{
  "num_attention_heads": 3,
  "num_key_value_heads": 3,
  "norm_eps": 1e-06,
  "positions": "rope",
  "attn_scale": 0.276,
  "bias": "none",
  "parallel_block": false,
  "optimizer": "muon",
  "weight_decay": 0.043,
  "lr_head": 0.00697,
  "warmup_steps": 0,
  "batch_tokens": [8192, 16384, 32768, 65536],
  "max_seq_len": 512,
  "doc_mask": true
}
Each number is 500 + 25 x the weight over its row's rms, rounded and kept within 0 to 999. Layers, rows and columns count from 0. Numbers have three digits each. The size before them is the row's rms in percent of the matrix's.

# layer 5 MLP down (transposed), 256x96, rms 0.118, rows 119-212, columns 48-95
097:518531498537481499490526542532486502523482518488476501504488487531524520489541482457525496452490475525520548513500518498500499452461518501489537
111:508470488467563480507497495489465506503489467497545503541457479498522480495477499505514476563418467491524528506491498512485482521464482509505537
095:563497482530567515562502518504484467470502479478486538476525538482529518477531500460503471500473458473491509545500471482514455490487514508518474
097:547480499480510509553503523471469460510514482501451501489493495502542468522490479518493526503534536507468489490494481506499536496530507482513495
098:502481544481499526443481501476530471476519500485484498522466486501521432504498486503459504499492508508480467538522502508483491500510478483503489
097:549531472513484537515486494527523467509475497459502466531437473537506506527501511478500546516518510504493465506450487524528474526478498469517488
099:511486536477454503479475469510502507527456498501499521516505495500535492484477493528501532475474548546453516474484516481504504515536484462517496
106:506519449486496464458523486500453529517479475548485495504476506489499478483455483447523499455472478457506518530516529479533511527533539531542521
095:497527502490459521569500496476482528459541476512521511493548490468516490477520526508499517477474542486520497471465469491494513510471504518474464
108:508503516559478538511551555497499494494512530535464478492488470487522480454502497509465518543518481497493520555479515492472494470461502479486478
101:533502507450493491493531491498517529479431451482502541466534453497478503481502493440450450535478476520501502478532513483510469471515480481493522
097:460499496504512496443472468469512482483500539464528503501492456500515503471505488519532499488528499486545528505511500453479463497423528510511520
094:493504491542486490518466501466504491487462476473453494491494493424506511482512527540494518524532541495514505531521474528476521476480508537509532
100:539530497486479466464504479514492497464525479516484499472513462440500499527468539461462524516500532509494526522496468513482543479539512501455507
101:494530485475483455512510493489479485475503529511538463504450495468528505515491523520456487492540502528501458453482481488460483477498430524472508
100:510484477517516515527513482525463511512515527482522531519527511514476458480511540531500497514501475506492518541479495555529504453495491508492469
092:497517504473494530514512489484485525512501499544502503514502471502495504473460469506495521467577491492503478510466500492485443476475459505525498
094:485474459531494547474508488522513498482472465486532495528505444484522465490482515511524484526512482509509533531477475502476483547480536469489533
108:512498530478529478477552499475509501460497506466464481545484486490570500481516505502516516470505538458498499475510505511544504504487471474498518
093:487563529481500533534503492532498486510454484492478477476492474487507448504486503462460503444471498482469490526505492499483498505507494467462519
103:453521521494495537501500517480488482464502483533510516484472482522496475522475520513519480513520472520541436579488492491505522484475538505499526
088:469490493475472465463543513497499504508515545493502486516512467488506493501538481469499508525483565491492442542526485462488474478491510512478508
099:514518499519530473492506500461519490422468493493510484512480496491499499521499513539466497523548500472458488470438509497501497452496500494481515
106:462502539507495480479511465533457515462495481465485501526536495514496514499542509472512545512496479516483456518544512473524513528504514486486524
094:533525527501475533556475483528494489498463534481478483469518477514514532547511496523443477542505516498482442523513499521521513496503495528502486
100:493490544499444534496500475474515476499517521489449489518511478515506500500491486494512493552523490491540501501452491533480491508503504512501489
098:472515453483539522454511502462482494514553488507531475548511553536546509465499499474509492484468526512483520503505489491524511481495513479523496
094:507520485507503477499516470471504518497475494519533525532482513524469464508516483475499476512476510490554489495478519495496538511467448547510458
101:507462490477503502527494509426506497512498500490509487490487483543459456505493522504501497504523472482496504455516512447451516510499470503524476
105:497513518466502499498507493504488487492488549496499496501532547524505521477468477473495529485508509579507513386508515463520489507517543535505511
096:488500483485493518444499464545521475477506490482531455495497520495511473499523559517525454501511523518476531539541521483489505502456472486530523
101:478502486486518464498482463521523518463477499488515455508475498531495504445508531521456495491508508510493547499480521475478508532492540473489522
099:513533519532508550489503508504513520487506502461517490503474515465533488505510501509494530495486483512495507488512476469481542488561501523439512
099:508470541526492521514490512499508514502514523479520463512473446459536507474531527479521507486478479484505470522502485546478506439495477510511482
113:524493537478492528473527507524535508516525500495518478513528563500563509486525510488490479547470466481493502504490517503527489528534463463471479
120:508472521488501485506482492534459514435510520501510492482495512476500499510510506486481523518487568511460499457447552484477480485501521536463475
097:497504441462473518461533497526509519531528504495498529475447488461491451537500529505516486485451490507499545518523474513501528491492547535473507
099:480504483496539488497492532532540497506500537489462524534490521473490504475499507505540501477524469541518521457486529501527520496514466519508524
098:505548513520518527480524450543507468503507521508517504524471471501482476506548498528487528470477464519505518493478490496516490514478486501492475
113:483458477465495493521485515511528450516480532484531517511507508507493521459481528470487486446493474481484483455475499462497513477504524459509500
103:492526471556465487481491479495496478527556506493538475507496483474532519512475484482526471532480455476479531496515520491494498509458495448458506
114:451439479516530500522457492494475532467469475490485457502511501522519538509443518483502477527509519495485527519518479524529497490495538492513524
096:530470475511505503494475516537502486495489519442519437528508480514482491510510513539499510481492517451498497470495549527470509484522509476465449
098:499491510526501463499546461495500527551486464496503540510510488580493486514505463507459488463496506504452477536477491478494480532455520507536483
100:492468471486460506477463501433562488498470480490471521484540523507469512536515499492485515510517506507509524506491540514507514484490458485491533
099:511517531512493543482499482493492489475492536510501528540482519479504501464514503506536507450533542485474508437508497530533445490489506476451460
101:514506539551511473503462498526515500449538464504496491509506513450493513528477515530477491465477492466508433471505529514475501537509436490530466
093:535487479500465505477528496513524500519487533497518454497528568534502481526498496494502493525491500498492508449486502510463512464513474491503492
107:525463462517519512479512507523510492497497487496543509476490518512434500497478512523538466478474489487456502492532474484482525502517506461476471
094:479541520509505492511489515486564472500511460497503551480493534486501488485493508479479477485531502558506501522476475448536541513554514507490531
103:495515473492547513531484476542473492516502496482463492489536552507510530466466509489537483497494485462502500482461510555513503474497472479535498
104:478542461540530513509519525494492538542515520491544487521448560517499498473489516516491509461456465488507500506505510517503532530510476467477484
095:467507516511480488523519502519492499528487487509508452494467457505515509461513510529495517496507441572474522446507544496508505465503505479494520
096:473577510499501497475453487489510473497509506508515518534524484492528472539500518479519449524506504494525506515524509490541528550518469490494504
099:474521556520471510511542518529482527502503466489511481515462483494490490463512505512483491486482547555468505489471509542499481440514522488561479
096:497486482490465466539490496477455516511481502506505519489467457518483514535494497481530509532463500550503510504511513500479492496517499468501529
098:475537502514479435477503492512530532504490478526459490523491510548546493513532534459518491509491495472521501475433536485493534496477480468535501
103:465496502499524517480486483498482513519515491503468526457512549465503472511531479438486498517528492484490495450484548458466538514471528518489491
090:496537513496481519511506478494526540493490504511503484466465482473519538531471513478515522485482484555498467517520485488529519529471482509540464
095:534512479519499466514530482489494482477536503520489540481515517469537520497537499521502511475475500519481461516482531466532547509528471473486499
097:476505550451551530503492478496513522495497526503512480566541520507491557517486501502492498492498530492451454476489488475472500508530492460454508
099:477511501551497514516478483496492539529505496467482515472509510513555516467496520495489444532491493523496491454460487487485541497496528474507488
101:506502507470502489555481449495519520506476518466501506536480507514493528513507531461478519510485486501503506509499503520483495492527472529484496
090:511462494495463517508499529505540482490520506519529523479512498511486498523495453520504473543476556491518444475461524492492481496540515524492512
102:518487517535541527486489472508510494519504528492490507506499521544501506487488460515499503504545491521483497499509473576504554499486513486522520
105:483533489487535463501511511507480511502543555516506519529507501505468564481481521519499547478572518540479503487458506529514537521465508520504489
092:476481506502470527515502514512488489533504504504495488477467479533471466450508496516484508483526468467499558484486505490450480480509462572480474
102:518524493508494492465543541471480512533482507449562512500490519455504523479504460500526516533473522506506493492510508481455519536520507525490455
101:521470494476484510473487504498495493520471541514493523550492465490547536507441483506497510509524494491498476522523476499487493524501508524495496
108:512511579495468494481476491502448539490482517546531481523553495496502450532462450547481543488485498535532510485493523489470510521465494489534503
096:538509493499493499482536517500492501496492494550474574522505483461484476486500494453497428468498508487527511548519534458472522511492517524511518
097:510527446480552457558466484508537501518491511487506491546556497466477499482513533497480473523559492484497465506513476546535487511479522530522519
098:512462517517492499516455470468501487521503471511483562479548508482523510511533520466486501512458508445466507462503489530511543493492532501494492
096:464465469500500497521464490477521522492515505482502499516488476505472471442488482501502491493498530506451472550482503509514537468506490486458484
097:535466481509513515496466515497510488513505535476520533499467451520506488492548516524467498521532507468487456518523536489539526516522490492475514
104:529500511463517483486435530523508487524509479492485564452479467476523499536532480486514461488485481489521478457522490486469520444458480495528478
098:494484537507527464467485481504481477486515491532510523519516550506519503494506506464505474508481468429479537510495525509490475488500494525516493
098:480456497500491499499498493521528485484491511474490531474496499522530486519520500528520497493536527525472467493520476511498503492535457475473531
091:482532561502483512500568502492497531511493509494501504460469506493457543504560478487497444451541502510476513500467492527493493523470470471503498
103:466483492495495531469519498502522525524498504501487447528518515488487450504468502551508547492536461518511498486506478476519496504485521447476505
097:509479500503493490507469504485474530502468529487495483499488508465459434470543502477488500548512469495463512471473528541492516500486484563494481
112:527493498535460503494543511493482504481533499545554511492525514518492533503504521511486505518493523514479517485477524491485453496493480542490492
098:449501504525511513492497483485458483454503494466536481509500472507490539504501491461518545510523476512517505536494502518468462509485475515505493
098:496505537550474486490478514517518505510485528462542512533516481536501498503474504496563486529469502519511520527494535510505525501505494487447480
097:458514520543480463473490480532488537495504500503498507438502500505505488510495485488509504510473474513561483489479498489501473526512507481496503
101:532441518480488489507496476485454508513515504479498510512496529474501445493471501501544494525516507525525468535511505483484502483525511533463501
108:483538432514493548498482517513510491497491494533531550525459513508514494502526496497494524516550522477506528511502483539493504509535524510538510
099:508501460500488468466479480508514504492514519508489506490500505497519468508522505490501475518501477438503477473505470513552458531456485485476505
097:506496526486470558520505522526476523490488464561498520501528500510534499516520472476508510512512499524464489499446491521498481511499487477502494
100:539496446503502556452497482549533513468438488521491511508515502489535559472466537499466461511505521505489523465518510489484481506469518493496546
090:506521503444463517486461514524503512487489490512514480556441523464515499450507497513535527507535548478453505458470502517507505516491500463456498
114:494545486502485509511486516498499527509515506485529494520454525522493494460488492494522526541478479476493501468493510498472522512522450502476497
096:486516449526516477525535491542485480535493488477477444524455544509527485497490465497505465515494498510496471487508499480533479470526520482481478
102:509515517571461481529515491492470498487507506509489520466543480505499503439485491493495482480494478502524490530511461496494530502448513542455496
# layer 5 MLP gate, 256x96, rms 0.185, rows 120-213, columns 48-95
100:475472491518557520507482503462492470515507524519507542494528536479541505449496489500514503529499494506545475514494467467475518525469513499563521
097:519500524493513538475462513490507495505457509504482525508553557499511488462513494490483504503518512479467528470500495543466464487545500532478463
095:505512484492452486493462467503436492535495538509495485497498544510497485483465533506512524521438502519485482499466483479470498502510505546494526
108:515531481471478474464545480495488503485533462485482531493488515478463472489469524482497511555478533496466436524531485491504515521496469470468547
103:533532525499502511495477519519456476508475554505499512483490456495532444449561476509496525504458534511477486476501504526511464519528519522507538
103:479464482466536484485516525512493531471470496495474504549493479499545520511492511502542507518475513505454495503509490466510485531538506525507529
107:516502484508499480504550502486494509541492519500501559488474510507484523476504494520490457474499514504471498533512516470497473493520498515526502
097:472509462498516471489471545555525541516484528515510528501494458526475532503474506522513506521515496519481522539483533490526500508533485543501486
101:488475487510480489486470485453508479465505504496472462540503502487503541513509490505490570507462461512479512516511445509506505482467527526466487
108:486508501480503483483535525519470490461484513479510525478493517534504460523498528510534429503473512485470471504505548501453526502487472535516532
092:445484497519534514485484517473483533474506474471498479509496543501459478485476478469514470490485519448491498534536501496492497526474492508468523
102:495522476525504540535545537480476558517534474517500486477497455493499469532450458559487477477494466503495511519516500451504496522480487518522483
099:484531514510483490489477461529471511568513499459516506507503489444471505497490522491493457499490472469470491477463535534509502490498471537485475
101:555485503503518529478489517505545498552480491472489502456506480521518505486525485531491488527457431475491482504525493481501503547455531498486523
107:511494492502453488464478477520488477484471493435483475496479495500512480522491533529503512510546576441511488494471491456493532492508493477462500
092:500513451486487482491503501558506498492495483506509492516497457504469481539518500472494526554486470499482484520448499502502503481434482492526536
091:511485506516517530475498469515530510504433499516553519525517498482485481502504496487511505501508468542450460482498492486496491510462541525504524
118:477501538480450499472501478493517512496518488443483463543484511499448525487547498514492532511506482519503499487504520531502520511465473514515504
090:516503488475492481505494463548534501506453523506528534512510499487473493515490483449509471490468466455521515505506490483487503524496504544498477
086:501506517457469485501507476496513540514498524527543476455501497481500533529508507504501458488524460540504511430553486491480527507535475492528505
099:533532462473519485503454524503483498508481513522493509557506500522520486486455489532522494491492502501506516449518476508508518496497502461558464
103:528505497508481487493491493512460483459501538521465466455524483493519477529544467502506482493469541447536518483494513514450455492519499487508494
103:497474446449472503492521505441511498513474547513510472509535520453505524487461483512470519461516513524525483492480529457440509507536492528514518
094:519443444506501482475494571524538485519528511498476488493494442563502450513495504487508518473497506476486506492528501497500511517463511446489514
099:468499503503517530500459489460469503509521486524504513505542532529518482480530477512530537497489496465465486498505520487533499546521479496517495
097:491506494532520528484464523452497528517513532515469505521526502471501497509484520558492475491534525526485487513514529547539509559536516515489503
094:507495502492484497503497500510478462501493442504488507512527520505538469547538520552508490487469486519507475522512564450515442471531524471527530
104:509486513490488483479509480507495522483500457504539517483545536492509504506502531496501534510507474447486557450516491497555541476476533502494564
107:474550492510465525479481451508537549479501509549519514465527526517471522486549475497461496471523526538481555463499536498470516510522520527523537
114:468479513504506524517527545479525510509507470543425510512486475520512537484495510479486474461493468511500467522496454509508502469501479497535515
107:498482488490532490538531517466502496545508503534474495523521515540477499526506527492520516537487496474507544509511512525463460490507510505477468
099:507511467539470509524504473457470469504534497520506473500520531490547489555488498531475474539457493498534490498527444498504513462487493486464482
110:524503489507562525455474497488452527459478525492495485513524547491539492556513501533494461511475476481485502503514494559514455499482468486528535
110:489466493513486539532520503486500510474455462486481535419518492470462515459487526505484495510508494456500501484480508546480458526465512560489563
112:494488525479466457524508529506485519464490532510494515436488553492479462472424524496484505512490511513478494511497511553488506505451473516486470
096:442528473479491462467554480510504479513540507487457487557527485516475494553505453492524484505513465498482501493516482491528505525479532461479510
102:511475513491487523505463466503498506469518453502499475523505538524506521500474499483456567511487506513501496505491500523503495469493466474513482
093:448514473543526498531488499490545510479489471474486486508519482529497498516544534502475541494468471485488463505516495480499549513469484493448493
105:494512486472500534506511498430495513506514508551486507459506496516497503505474573502516513473484531516474530483504496509495471519512507488504448
106:469473495524480503531528478487486469481485507535491488466514553500505499495505499466474499466469518454456502523529487502440494472510499469487500
122:521541495500461499484505502495474479451520519505532511473523521491478469512547552502514508513483496495507496522520484447481481495497451479490498
094:490483537491510439534493522469482512477515524523509519480511464520470536499442497524500534525500488529516499499499507538454470488476461459508513
096:501515475496481506490497542490523498499485499494476527506507465459449554477554475549476481518497504544502506507498468480499497500487463529527477
096:503551491525490491519513554503451496478504438532466557524535530519487506549518495491476451494487512489502498533463484503504498504530500492523525
105:468511481514517495554489477468470515516512501428476489488508506503506492491479455456513451495514541518474506494538521483505510535469486493533481
104:501543514510464480479484476507510510542529465519519501504490545488500556510505501505465484490440480498491537475515506546457497488494522520472439
093:503527488475507480513511508484508438429485511495473502492460494563514481534540538480504465514446540460520495488507493464514523449502473494467514
097:502519479494521507491496467476492488474505514484500492521488500527461490504528512463458506467522502506511483476489464478530523508529498488488474
092:472514488506517474512504477510555543501469498451449490478487471491544485525478488452498548447491462503476526510514549509488502492531535471539501
108:524501489516517434450489461483501516476440529482477470485530515503527510477512537516501511475476489501493523496556495502492491471515472523521497
106:502502484468509495493491522449529521491531517452516493519512513469520475453452523518494501511511550451491512505480487500472510573466529507485468
088:509489490528522491577516514533460518517538533488488485554490539509471503450515523496497555512520494542475503487493515492508525455531496491514483
092:507506496516526531469504480557469529497437487514497508453513510526488511507517495506478463495481508528486506524483465549486482446494491482527527
105:449499487490495484497433518469500547465493485474494503477498456470504514516497524498546532470502472489509441535477516462526512500505483520504499
103:509511501467500493457528488567559464542497479492509489501482513498424478488515489529517471523475482529503444515454484495496483488536551480525480
101:485493442557498479512505464526471524526482526450501479516492482529488513527462526549492533495521503507526485490466465508467519522479478501504485
096:444469504519464483495489504501500470507479470508461475446497521568510492507525450514496507508463473488506480507523477559488502458512504519521450
090:549505497472538492506462475492502527468476488523495524480486479484495489471479556518502484503463468566523455541519488499467507478486504459485505
093:489502489483492479498460527478491502527484459488460456493543483520488467477484457509510464522510495509542518498546527490490487499496489538505510
090:546503505427491475504540552507506483527495486491461464545467522498460515495523496455505498473500445486483506502437467499491493509508457498495492
100:508486461468486576475528459497566531516522496464517524501499499486489470484493429497493525485471486504467450495502482507493494489502481503503486
099:516504478494486521567505475477510462449428468518543506496542487497520521505485504482539493514509534501536486494449466480471501488493476507549491
079:496505498457476507471499513523546471548516506500521446493509461495500524496529485456527496523509542483534460448553530519515519490491493471497480
109:530491500476518493520467484489528539512486485506487508474500509506457529472548464534486509490491477516528520548541491490523490537515497547445487
103:523478508524471498461535479507467520500511510480500507532499519480469516492528516522507543499472523492553479471451490538480535432502523495480484
094:499508518442486523532521497504487481472513480499495490505533491440528490456493526475535497495538503500512483500492473450552507536509553489527511
091:514563463515490475499466489532485487513473507482452492518539525537503510481495500522488543525507478543449504490488457499560509467483461494503481
097:507523497487485487518526533453480537504479485544548492494477522506537534537535541483539510503524485505520466501503429547516505457441502498505505
097:508506507541508536493548472495501520468510531501504517502523466507477519498507555496464508454469469510506502515488551489472496523507476491486503
101:517511535482461507505495521483465501492484484457443525539512500475496505498515538520536520512470470491454502478521538502486487538495470499446512
099:528522505540457490566494492485472477466515499535523527485502487491525522507461464516510479542509487510486522515452528505506513483494518469571548
095:496511487481493504476514511493429505473484511477510467534481551509487453466485492479522480500546486470521502482492468471509510487460492515470515
105:479491457534498494521522492505512548501509472474537506507527469520526496477512488492521487451468504498511489512496487444488488517500495446522497
099:516503481457492496556467552509514536464452508482473492487516546489488546496535503516517500494436479474468505531489484482497519502512449460483489
098:500508471526484449494439540516495477508476526554485479523492527498504481503532511534511485473509478485536458500490497489462530477523511498508483
103:497504505514446456511527480503510509477479470466461534505498525524507515502495545539486496526473481519480500508507491473493481521521469490500526
091:499519469481484492458478520497520505500469503515547532533430459484509462513549470524538479451481485511497522510500500501517436514505505488551464
088:456479451476457504476522489512477537526563510467461509501525493492536525542478479494505489484470447505497515509496477531510552499505543478493501
099:515462529506483510532480480491506496467542500488540512460498469474477561484515504484495479504530480509498476513537524474465474546519493512539490
101:518495556453519523492474486487442484482509514556503461478497490524509495487504481486508506503487497497456520443479510495486499517486469564483484
101:507490499548480530527504500446513516448500492547511516491488495517499523500503495499477509492524478529481460500484491537501501517529476522567467
088:485451532492499513476525503502516486495499463511484538490496552500490529513499547508530531469514524530503461515530476500515447542489507503487521
091:466574489511479480534483475520460494480529505521456521538512531463507550522482501460482537479469479517450510500484516482478544510498542499469491
099:506501453536465470456541535529477509519527510460499523484569472500514494529450495475529513500500493448520470502513479488500507495486476526510530
098:495515474485477482466515471491441534547491502485504457511484514510482483548479487533487514547472516507488521508521496476459500524486490457498526
115:501467526524505494517515486512488466455480491455525525521502445504484535501503522459508476500464523547503474500499533484501507490483488491467461
106:486517491497441476499507513546470511503470531519509483544511546469471512498473519544519478491488500500511478495514550528508490504475473511509483
110:523546498488494481510471466527495507465453506481457435522503497500489539481507528484490472528482490537480482520530494497517443482487521449505486
111:482500509484515493496501503454510507517482489489515522493479543486483487512516510493513433520510521499532506504488483531463532510495503527473502
084:526439475482504528487481512509522470527493508525506465468539476483510490532497506509484520502523505496512498483510533504517527436507493472536493
122:517493502506530514481467532460511492478509480539458542485574491533486519509524539523504471511485523518517478514498492488534524498508525525519510
102:531497480463511452490442514482479514518486518507465492519526530484498578504498472524482530473478497445501508495489493489522495487503439528498496
097:477505510463452492505491530477545508500499489496529494552485475469517492496516556480522471471487493543484514503494490508489495508520500509477498
098:487531463518487512491505492502514502500492473456497465509488458499524508520477556506468523520492445524496505518505531498541501495498469496503495
# layer 5 MLP up, 256x96, rms 0.2, rows 120-213, columns 48-95
111:462527532475485534509467543544471510522493514490470503482481502519503493540475461525466475538541520507463504510514507532500504533509495496506504
094:506492455512504508461529494495487489519501480469430507503474511542509485522499514493474498537510499480497471495557455531499498579504482490479505
101:542490494488508506441500517489446483509525537514502505489514530545481476495495496498488464496469502513459517476475512513506499511455493529546485
095:514503456492520485544527486508499517551525542501496534497535508501461516519481517521502493519515544472493470489523499528500511476488468526439490
099:483541508511463484505464510452456495463520522473521507531473521530526484476462484499499495526517517509493482459526516454474465535481507495523471
101:503482463486501483487535503530538467543505516501508518528542480495498532492461513513488504527491509518507463516453474490471462503470521505466511
109:481552514493488504510487510502460530541554502497473452573513464450515493473489476492537503468509526485482485477496513508492567517476512483473511
102:510465502487464508494475509530490491490527517494492547550535535539478497490518487483511516528539524490498487532470464534476487466502546462496491
102:500531508486502485456522467546500512505504528504489555534496498486517474519485500493463493533512474510487485509489463471515525491503482498460486
108:568510480533501534491521498537514479526458489475490485517449520506480459498535500465490497551509480463461489483526484535537484474494541512498483
098:506529517494557521499464530505528492478531477464504502486490481432520505476516537522503479497498510507514464513517501519551514509478517447480477
101:498471486459480470472491457523530471483457509558479490462499489528506437498536459470475539495500510515521516504503481508497466496484540510485519
100:531489507464450495503532459455502459500479488490482482493485494498467522481483506491512533494482483534481460509466460485489470491497495504495525
102:511552542482495487515472469506482475463489515533482486508503521502495508527519512496476498520530482464509465490429479553496496493503553501486491
095:500513541501494516498525479473462474508563515503451491499484540476496510478519480531502486503488510477467497537508477471486519491533496467441551
099:482486547523502504514474526440547498537505498501513489526498507513484473584546540491491513511495549475538437523472513478544488485475512486506486
096:508481478507532498469504432454488542546504534452505508515510515499497482509538487534495523496483491462497528518507462529495488525472525529467500
119:513508495472501510506493511468501532493543514463518488525498503491495502484505468525513582509513523503491479505521548530495479532484450509482493
096:548441525494460515479516482484510473513486500471489507511517513489501542517515541503466496467483503528491475525526561492450521503457508512500458
093:490486512501523497513452503486483513493526515482476502526520513481483474503502479530512522496559445498513505519508487503518516512491491560502493
090:521493521514488533442486437485487488496508477491542564497494485469498468520498520496520464493473496506550521513471454482469497496483509472558507
101:477529476512533501518497487537477486497516569453485463527520464486509467486515522520499535506488441513473497509535502549505454492534517482490517
107:493492589491517545499484500501500505450523543515496500524463478530477498507521477507501473517461528533463496512522502550538483521476524462505478
102:545500491491505503560505499471475508473492509529504539500544520500521522534517510526498487466494492474498463492519475496495515452502502487441457
107:530497451443545494473459512531517481506504561532499526479494539500506478511531511496495433470511492520458484510484477504483507473526538484502522
098:481494537538434480507497507516523496444509500521483535485505500505508495509523486502474496459516526470498511512501542498498471519521475496516490
099:479470548469480519454498465489502543476517496532476535492476497495521504516459472475464512495472483506502554553468461472475502501481465482500449
104:495513540510486483487546492483472526489521501495527489530524517525491545500500488503537531416517474497513526506454499509480525536498553470501532
093:508473537509514507513498515474555473471487487504499506541490507485495531485502525476501504536529502477528477485505466480452514528488515481528471
097:518527527532471533523427498554467487499511517480506491491570496516502506524487478459486495561534530504500473488508541516533476490500504486500445
104:489502524572478513460469490532535505505525476436517478485520501480512512543467495469495508497509476521509497511501469475489543492465499492470509
096:512500501499491496530472532524467477540510475503468534527544473492469485512507517507516536463528465515492516538569481519493503494506429460463500
102:523464552519485522542536508508503507519517507455478498479494472504490540467471532475483487471551523489474478513462488544458506504497475507525475
105:482505508529529480483546476511493500493478538517511539499518490469493487509531491485474469498440500474460510526535489498502478468543495460434496
122:474495467513524511488538483510457510474481520512487495480496481533491486471516504466491486537462525517478547450544490515499527495512531487464514
100:443527475508510510543470513466474481513516500517467472486589485544548530475456528490498496544518500493513517516484505488493506494445519503508481
102:496486517492477537491492469474488554484496497485464489456486486553506491499496492469499547546497522470478516519518480540520492484520497477450538
095:516544519502511498479541553507482518556493481480475544472510469463493543520528482489539512476522530476493450472515486521573504488506492505483519
108:501482470502521527508473507466557508516490449497526519513538491499491489452531475514500509518504506507547476501500517456558542538515472504529493
095:502499541470482544475522475506469502487488496491461505488486489504502498500496553559434476483500541494496508524528510462477471500541509499506504
122:474480476512545490540487460527488485501489502523453456556498516512562542495488463509474503477534493537517516476516494576537497519508487491509507
094:512527453482487446510477492519465499512494493514494466499521505471492446501480530525521507493475486523539511511495486483520523538477532498498475
098:478504501510497490517491496490492510572497482491495488541517478543505514518511538519484479462503541494482496489520487500536500503483456463508555
102:512471559516518519486525480471504507483472495484523526528495476508547526525515517512501524528491474502485455540480491468515510463481543520476512
101:482512490478524507479471498501520530495462473488466524528492503481510520491516447483502441505520467501454517496468515465500523513508496467514525
105:514513479460493504515437495518503512543500502532468502472514534493476526471445521537490512444481513504474509470509535506525528503487485521555509
092:467477534514485506475488512542478552467459493460541499540510513485539456463495479492514522504523510538516507509513492461521487505526463482520482
102:484479525472532499523518501505498485502483525456480486459506486464498556516459535499518490477506510492521465531525552483476478496510511503521507
086:490555457515516529537458453502477495494517469504535484483511492520522505480526537480459514509504483555486461510513504476495527480537526514474468
114:507506535507500532513480466482444485494463507506474476530531514517529461479502497523494523528462474469507519507495496527467495497542465471518517
107:491497507463526515473491461528505490474480466538501484458510540527531527492501528498493489502497490466522489526469512510474464479479553525462504
095:474465504489542522468481481508485492518509465549496479493552504484484480498573523489481471501547529479507515520493500481498530479490502480517530
092:525508484510481504546548572539473510525500482492455478506522496481474497553512504510493499515524488523471498468523519501537498503501507509547495
107:471494489530443512531486477538480534487504505528526483510472462514549479515547499487506511500486484549448509498460528515505504481471531516526490
092:519509499507470525499479504499482447512454497496478498510460532528511532546475486483502521526493504502532481519501544479493517503487511492524508
098:453454464501484488511539502517539544486538494523514473501545439523492507485504500502483503527504531470489485493486489493497492468494455482458506
103:500474468511499522547473452441524490483469538532572495487512495478467490486528501532551519485516521517508518533478494445511517508514463517459491
092:434459479515471503443530539483485518544497543476498497474477512468528527533503473542491518507498518488453523480494498470546493524502517504507467
098:501520547536469533509510463516474539528459516504457499479545478509510463504494449522505487520485498483492492487517491520483486512470491516496508
098:453544458488489501493496518463485468521481488516520510465504496532541486489547575480499506470500518514495542454514543508514498485500495515499489
108:494483523465468471456497492467557497475500505476487516514481548514521510472525447507451487511460514477477465486494475493463533481433494483516488
100:536473494500513506444557487471541473490474494488506463520511499513512500496463488499530472465532490484510505488485476483499533506457488502511507
095:535470528479484510521526472511501494470493510521496503520559487499504493511484506449486509465466489528515444452516513480463510496527465502494534
105:456545527533533553534461509522499474511473476539511510494518526506479485465474529517506485524516496506497468521498520492489485511520489512518527
112:558511489466529472509504470504485480522480503487431490509525546519507530493479542487516538520501458514512502485467479502545521472497515505531492
092:471502493479516513516465517506479524485487515477459510483497476541517481473491538475509501538548509517490532469506497446504519517495468471543505
101:494525475493481482498483516478497550479440492512493510499502526485491549515480514458473498451537511511511480508450502513540530519499518502507497
099:461489484533513567489469498486476437488491523489490539547509461466477463532483502528491473516509486503480519496504487502503545479466475474565444
110:493494509488485490561535548462485463496512486487523501504449541477524508500465493504503506491511469450486520493548514504534501494533532474506509
099:551505499445485497460480540519492509470489519449538532498518507502476556488525486492463479508491517496496520510522492515516492534532472478498529
101:483489493492459532507501514511516526470464488520512486476492509483517506521533524436506496492488489487498449473516522508542496471469535487528519
097:476486491489463463504477481551527497458478496506481536466518556511527519523486498496486486485473523532523498519485485537489493476512500512469532
101:508495552506481507513488473518497459473508474519517511495529529484555512452472508519483520508503486540463490513513448438488511548516496459520514
095:491516476496516482545499543496490496526471477498466482487496472487507506497470472497528505461510529473478535486465507490489484504500472526508444
097:480504489540517528488449488521519516532477502480524538526470538503515500510552540524477522482509485498491546501478442500498478520504534488517477
103:538524492530460516516522499482504515506483482492444509486494489491480497523514482499495538463529519482528460457552506502470476519497479513493518
096:521471499501485452496519502515539500481512472524508497490509488475504546507491542522498489489529455472520514508504543522449491519496559524520484
090:469506494467485480497514538512525508470494518486499497505498504540515529551468474503485455494443514500498485489488539478446482523535504477479486
093:498538515516490499527515469501537521494485529474494485454532484487486532531472459454509527501480495506495500453448515534528476481504494490505481
100:446499504480482516509465468494499526536490455480494484478447468517531528524488489521470479505490501490580498540569474518489540516551501518508491
091:522503524532508514506553503512495559504471515498502486507492519443466478530497511513510538497482506518476478493493518517516469478487526456462531
103:523472483486495485475481494498506471485480480485479480530598489528489485532521498489506457491509482530509483536487550509499510476500519525466513
098:490463454479491518508516460495461499494512524476464455486516535471489511528547547479508476495537510501503503471500491496487503441433462505484506
096:537499508535526481515501513463452500503448475487529493448526469528498481456505533487458470517511515536524490518492495482516489467498499475518529
101:515526463494536475506464465474529509517523515533457521486488483523476488531534528521479516529471509522487502523510493455529510516492506508489480
111:476498510525439505508510525486518533508515525489495480559509525504487485481481496497472584552519465469520487479486521519478507448473485450549484
100:478495470502436463519505520491542527491510496514487507458504515503506472492512540526455453540500447524535518483509526476508522503500485516501451
096:518515529506502483476515490500502451515465515498516523516485510520501500492452525453497504543449483497479494527501503526510539515490497473495497
109:493489473521491528453491524495493526446525502480461536515482504473538513526498485457462558467526513508465515479535434540514518505464517528461486
089:509494534529458513510504503474508498496489497515552524443468495519504493506515467482486452466464510518506439465459488515544499478519510483508512
114:473497462493511510507437497568503525482520517500492511521536495495494460460453506465536463471455538491541517488482514501512541530503523501511515
102:522518485486516543508488526531498471523483483524517491464497434506517508503501511494488526503450523508506483465508509469487506513527479479514487
094:481545503493490494497480493540486481474510486497503518492511455564503495494439491489484517490474500503485488451507492480526528525524503471528455
097:535457445503533520512528510474501475475520477504494512540505513503526453465543497495493485497488535484503522503542475467448499493493469484536483